Each number is 128 + 24 x the weight over its row's rms, rounded and kept within 0 to 255. Layers, rows and columns count from 0. Numbers have three digits each. The size before them is the row's rms in percent of the matrix's.

# layer 4 MLP down (transposed), 1280x320, rms 0.0842, rows 68-117, columns 0-63
103:114154136149119143159124112137138125103138108162137071116123134124152118150112141124105135092130168120116109115120115129182097176122124088135100154122117158118115110085123114166093133131110115
092:184129116137125174123138142191176122114129176094160128132120111120189095135109134147114140134096118163137103119151072156126146124160090121146114114118153106143118145139105116144165113141088100
099:157148124191122096103098087121124078117120137107162154140092132130156174117153109149123122154096092111097159128133110146103126095145124117127128126113152132133135158140110144131136133136115127
096:133123151124114136137129148130131126120173113141156144157121144120107097136129170153172102113186143140107102106101107088090161098127150129127117114133175140122212093102119133133106109109094088
098:110136153084126140135065110132151100135132125116178105108099140110099141127143101116126089183122149155194155136166130122147110130152134140140136107122126121175141148128151105095122140120135118
094:148129157164177121135147111111140159142136133119105126108134175149150110158168114107138168158110156112114132129071129102126139123140141112123131145123085144104119136179115129124162107138135144
104:117136156156157126160164163178126113153156120139109140101139110166132152143176095189124120097177134119103129098161136088129111128084123149130178161128119119119118107107095143123092156105112114
096:164118048101092156111118101106107163159135108148118163123127134097085084130118162067123104102194139117144121127133081141113139110120124121144102128152151078096106140137136136154105108123150143
098:097127209132121158098109139132131126172105139127100107121108135126116135131133140141107170161141125118162128127143127114145104113110107133150119150134161102132124136141126104113112098107127137
096:114133193171133124153081146119165120135151107137166147076119122148149133089157147092118141136129121095128155150128086131123096168097116165124136169158098101151164120112132141088071137131118141
097:109152088142131101127127137168129116141087120142114111128103119126132136148148138105154137144114110137142151152129109093114195151093128183131147150104121134091135115119104159138121137126145119
101:103162106193159083101152134116152117144120178153095123100148124151178120156173079154152129099164112122110127110127131117150140149154112124123143126128134140111141144130159101083111096105133160
094:126128126127125145144121122149115111119124158106117098089186119123127131103107078108148146073131165125105092123169095126130156168124097168147144096118135171137109122093108080101133167142136163
096:108127148164128125145130167141123105118143138085140115150118143089126174131128108140111145164123121126069138140132122137107133164132100147126114131116147166118096116128105104160129133130122132
107:160165117120145186102150171116125146164134119117146121184080112170160133173129162140121135130131068149107138114120123168125128127083145110161134103142126144157150104129136133133086108132115147
093:143137116103147146134099120133068068120145110129114121115129117077094150160138142172092153113113124094107151091134103118132089132138095096135136105138106110152132108118138116121105135089208118
098:117130122099112113091106144143136165131099122146059090161121109159147155137166127140138123157076142087162112089169128102128113143101124135130147063150092126119105113127128167129116144137097123
101:189138117105155209152134110115126080140099154123132137137141104139142155147138139129114140098156150157139151072123183137131132119175115108134114128137076152156117111103138144121130138139141151
096:177091140150112092132123119090119102122151138122148077098093167144126130126118145106102140136112148094148138130114153096168135090107129123117183151127083139110153112140124140129110129149136119
098:152058140139127123136147174143146127113142146148094143111126107135108134095115090185143090141103054145165124119137145117128133135097129105080102122146119105120082124142110156135156117142123137
103:116106146118172104105144099134098144134140122096138145142141132113106155156175112093127129147094123133134112146153148152200098142145167134079118094099145131138154180118132116107084149168104080
106:135159092162143116084131113148149090134120094148072086103121152106113123112128145109146080135135119148096116107135135161136069132122136156142128113099142122159136161149160128158111123116070103
093:136132093097099119130125126126128107123152103116106111138084080109142121145129099165124129123083141117107139157171163163109120148129111122131144148111075102138119152137135117150124130128109135
093:169111144078155144092103064121103102134120123141131125112122107158085143091123131062094122132116124152107143092157117127146127119110137105112107175076122131137103159142143151099149153164140115
098:118145134111123120197124155135134127094132123156132140132133135135120152150174108134108151137152157147153160113149135114160118141139136122091133119111104089187120116183134112096119124119096161
100:092121100138158119141164152155125132127101129095128101171140142129127157127152153137131123192136083122099090087109099133168136103107113152097097114142119196130162125136092158118177126106141103
094:119168113134158163112146140112095122140128169128130108102121127144146138114159115130119104086162083146104138124120148170116111095129114120130066140098097158143163151152098099146086130099113159
094:144126115152092137142115151125127120128147165155147096157124088103135158113123102069157129096103092114105134180155157138138128130103097173112146129107156091145093120098112095104128127143137141
100:120163123141115130101155113158159145117111115096137141149129146147098124136185135174117154079141151098089097111121136139146103106115134158132153131139066130114124129096135108138121134126130113
096:104144112119134169141139094147164173197114132111089174119111111041137127117119122117152086124155111106124122117147139143148158122094102147107121151125119117132163129099130105091097117150113124
091:119133166169121140133098131152143115148127166067197166131111149164102113104160132122148073121103127144067092148138131121140129123095109128188110144122156121149149115101158099125181125135126086
092:144149115128143176112078173111174162124116105134160099141105124157097166114142135111134132147162154127146100147100074132083136150154116097161187117110101104128125139087139169097124144170111098
102:123108105114122175100108134138100135103128091160120101118106136146117097113136140130170106093104129096160107128134134150120109118123123114124115141186146137195096117129128148167165121098146158
097:140124179141090076131141158127122159169079159116172120125138126087120112163158128157096149141125077119126134138126149132166125122133085120134117118097131142152149097127116149130164102128155164
096:150164091144145112112144126170112156092095161118082104100148174099122112120122192136155109143120126133077114101095116119134118162146137143105142130097123119122139118125139132165152117142135106
092:084145124073148184117127130110122115166098132127137122133137126111127117171126138104124092103109125142152110128146131083130137133123149156138138115086119144136105151142167092132175101088113102
094:145068120146146115133153105125112137107089104118098159170158164112122119156143105153172180148110159129084143093118114120123131096106126091113129159162090163152138117135096074142095137101120131
103:166130154141161131173131148180124112153124090133127125112078140143123092099120118148131147144146128116142118136119160119144096114146121103118118157112142140129154117138104135137085154156117092
094:157097080130194122118148121195134123134090114143139120112131162116085147101105119165141142150122125104108099059121109121147103133113135135093117108160141143174132154116053092101123164114085128
096:073125154158135127156116120111116139121150149146092136075143167185130140108133106136108092148122104146126107126139124118114109164156135133130182065096118145132135136100159159119191121182107157
104:077151141120139126116157134177139104129107120097104131096087123125141080128118116115104131143152129153101154145120102158173108164119140102075127128094137146156136109134137080087100089101117111
100:120110136122136131119111160130142088076082115136107130144122141134131095113124139127086130129121175085104120156176132159123114156127144151134139148126127086134104088124107079122136141115124168
099:092141137133150115132136157129088078182121124099151115134123134121110129166167097149097142117128077168218137139142110149124138131146111113152118138140124112124164112189138132143169155094172141
101:192150132133153091116155165143115108168130120163150122129133104115159084126132134153143138160173130098169094091121119141112104135082124180127139126134145145126146126069095116145135126084138149
110:132151145108139151124179133102142119125123085103092162136129107134150135134105116148151105082088135167153102085089131168127142160148121118112134097145104098147144111140079105113115155152095084
104:124147121145126146091133101075119128141152131127149134177127131148169118117135139124131136124142112132078115114168083132117127106096153138079159120164100105131108141132132114131149129132130092
094:132116116130147141135100117134128132109148111149107101091140137146121150082122186197166113124053135136165168108152110117129140074143134158133134173131125079139158140138182112133126129177142117
113:161073145131148079141104122152129130141111110137143179154128111126143139126146142110116163108111128143145155164194143139144146100101168167092106156120121119150133081124123066166118115120150093
096:150116150147160108146138169132115110168141115129101149076115142163130093125167111164121145102097120114139147149126158140118120140144148116111095144107106128173117135198140133149092137134171133
094:129127121113150108167145091129109156132134170091100125119138122099117143114143097153141171116111174067157165123085122155094101139144106152148166157128135175126144139086107142138138118127152107
# layer 4 MLP up, 1280x320, rms 0.121, rows 69-118, columns 0-63
092:117137096153144127142115129128154132177112113131085136099135107093077148133153121126111099114142093119087053097135126139109075147165155119140107138158122158129117132115130153178095125143149134
099:082104145151120168141136123116151116118096085157099159107113151193119145121136123163104174128102135121089153137132142145132109051137138111155050136145113124128125134182107136134151170111131122
101:090120109147128178134108102155122149099146129130150125141121153128129103146104161132080117125129153144127100151136093122112122155153110070155105128119123124119079118169168150102141149093112135
100:160162169125068133126121147123143143098133129121164107111099150098114154122162127142093122126147134153135146127065107135121157131139188170141127150163124136143168123135135132101097102112084145
094:133154151159124120122188147056164100150126106143098173128099097126119131125148151144102087109163130112095116154166128102163142095130139105162129109116158137132120135120158098129173150127171144
106:157101174143086124173089155111154156121128099178074151172126087117156115149104101113136096127139144134144117155138138107129114092088110099135152156140129152113108135139135147112138146106124098
094:138123156161124136137105156144146119146158077087134101144160098151161124151162132106129120122096152109143155163091169118150122086178140111122104111120145134159134133111143118117095132131107109
100:117106110110103162180150110118130105106143130063142120128113128081140107131111109100122142116155126135149134175157108101163138132161148118112151149134130118158126082093129163134158085109092181
102:160143152108135154144139159118149128132173140153123085153133134118123095149144122183107135101138118119096100136162094127096119117097099118129113053134143140097097101106156151090086120159122163
101:113169073089126112116155114111122170161122098144134115140149147126169118132147089082155146126140115097127116141083126127144135154131127131147130111043112122106131136112149083160145120141065131
100:077129089095105167136105113180144097088134083136157093161092123141151154118134141133113111159142094115134129142140130123177100123109113117094146162108156150157091151114133132139122130110121076
092:135114151105135141087177100154110113104127132130152102129124137144119112125143144111140164147143121071084121136101139121110141138140142132108144143086159130133173113083139145131090117118140072
102:141126111152164126077151133114122093152107127090113110098150138168095111099100176107141132113166108156145142155121152141126152124150194122125153146092099081150147126146114140106124113109181135
103:096115101150081119156118133115147154139144149177183109158105157143170094167110138129127112105119104163122170109122123113135115117148119124185109122116144149104129130169132112147149120147146131
099:125161123141082110171102135138140109150101128121091118101133119111152117138083174130139095136103171132117128141156145174142142132119153104111173117101130109110160107187143119127144144125095170
100:156153091163125116165121162120155126161162110119141114120105130113155125167107118136110113181091105168118155116065139114126144136120125125129131135090119126072128152106117143096150119139129132
096:129152168154145146115108136128151139119120115125139135118114109114133125074129121102136140169113105163085103134130137100112075126118138128149083104102141126110134143153127145092157113128108159
096:146145139122114131120087111174134109127117136165090121158156136118093144129105117143112098114106136134126133129158097122107105115117137131098162132137137110119105120091113149133128172140081177
093:122121130134149107129142130048091201091124094160178149095142115130138107119139146093119149104087114179144147137105074097122111102164097101116146111132139124129148152134134099128124108101117087
099:168123113159125141146110120166103154073160146071141113134145114146122124155166152120114087143117170141144145148155102129127157124121139145133121141141173120116133138078145108119080131136164094
103:142111078137129111158138161142142147097129124122122173156119158140144148131141139133106149145092135201155128129139185127153134111132144177176104186121134149169130136123100174108118097091099107
094:161108096114137165143077120152094111156090120121156126109141136138191156159126114178168130129122128105120142099134119137148140121133113100132140114155121106128113122148137090137106144144109124
093:127116117122127133117104069143104113144166143089160122133138156095101137138124129141112125118100147099158113116099100157117177147108134132125113136069112137106126160167174089135079120121116173
098:150135113153151134131125119117091078146153126079116117132120155174092169145139117117138129085132147140125144144129067100086095130157131148145118135112126171099157128145122144140096149121129116
112:128115083119140143130155127114135149107130110159139169112138116098154113148126141122103083095139146139130123145096153142086092153147118165107088144187119103119144084123116121138146116094150144
103:106079160144084145155152156136110129152145139132146113124119097098118107126125185097128148128107175098105084159149117127185152121160126135143160146124136088105129090111131135105122162160135110
092:110107181093117096141138124121104106130142115131113121120130142167135101129105131159103144180111138147117155123081147124118134142090135136130115107106147115136134107178137149126126139116091167
100:167135138142130110140188112145106082115125130164133097105121104087131136095112124106105155170126124139130133112156113112124150151126146146119199119155159151109129119110118145095149108107121106
096:101097137146083123167132178104141147124128110115111131072122119136132108114132136134108118112151099109135149118150152135100116130133151122151102145092134121120145144146123177099109129097121108
098:173133154143166121139122092112108156128132108142134130125146116129114119109160131097153165160168122155110161153119082114151121166129099129128117149127117117133145114128136118110120102136125060
095:106131103089131136132103086139097099136102159094113063177122124160103092117140112141108105125105156115143132121113164084130141109143105162117100107102141144167121142116133116142166166134162150
103:089098131102139119131127141081130152149132132085149174170109142105152127137131150092135136106149159148141125139205104122095099105149197127138128143140136123133158150105179109126097132146127124
098:111148162153136120109129139126145088133146159127119126147146145141132132094166168128123093157113096096132131104091149124154141176101127141114123100123139162086080134086144147133118135157117139
090:104118146113122118134095139147170111125115114115192144137123146103103092138105114158070107096137105148139099153150142105138112107116139105138113152161112112132134093122099094102137124134156165
094:104149121136124083101122118110136171160168130173157159144107142133104149188130131125125121161132111106152159146091137177125172104152153146132156082183102117132130085101106168136118104143143149
099:139106109138114111156139135098136089133100109107099139137139151108113160097140061141164130101112163115132149136166125104086154120170126119133143115146119078101124151129122107092095122118132120
100:131128119136141149085143152159136149112152110099164112142115123150119124157119147147111130155125173101096132115124116109116175130149137101104121102085119130147091112130175137137162069137137111
101:069164136132136144157118136158097114120135145120123081093089110146149137160174106115143145137085139125106142121120110147152137129142131101154169129114153126096100121115170125122130128152125112
102:110114084095134142121184114088137084098088117122137127142118128102119149138112144116122117098101141107126131125129117197115135112084113123151115128132143141132113140107116144116125126109127090
101:150136163128085156080175166116118153163120144131114116113129135153133126127116150064124136096151102123185146085109127112102148125126168104152112103157120127116117126113138104148142160079105093
102:177159131122147123115103143140119125122119142165165109148185124133135100134129132139103085141095129155120127117085099163113087133137105122126108069128170145123097167123102139164111105114087119
102:123151131110077140151120115154101085159153140088130117141160088114144146120115128130139125144128090138106071171133123142123108117099174159080149120155141106112091170124137134105147100112121125
096:109068126198133126193144126110181126104141149128121118151093113134131116109132128113109129138095123156153095135122087119112156137107121093109105095114128117094079145103158153137166161153116127
105:132112143082143108108122145159171139110081156148096165119141121116137148096137127093171106141149126145127108100107102146080145102125100177143088097095123161109165123126137094110101128136153158
099:178116111136137182115105142115154142101118113155126127138120138139129127139136117150133133167180122148139138134168120166175118173065163106117126099146125116161078141087076171107140115134133107
096:161162157123112100084158139133126125135114125129175125113077120147146118132191137079120091128152165112149140113073138103154080141137096116167145102127123102128123146144110132128120105101127150
108:159115139124180139136140112135102163129144182114107145105143120092148077118141123110103160153113158178144111129124149121079133082128145111097128121128113124159107111130101114095131098099159150
096:130143115119129131115106142108147099146144135130140113146113082145138167115114130114120166082119168135076151129117116113164124125121167124078133117096124096138122131096153112126138125130153086
099:150158166072153132114163167147147129115132082158123111103177122156143140149177129155113122125127105131102101116173113133145137133126136152181128136130145139092160106136125123145098106110135149
101:077119139186163166161129128147167090120109184148132145117136136087094096138103135131134148144122104188159126147127116163113104134104155122171096136137130109111161181129119073131073141141128123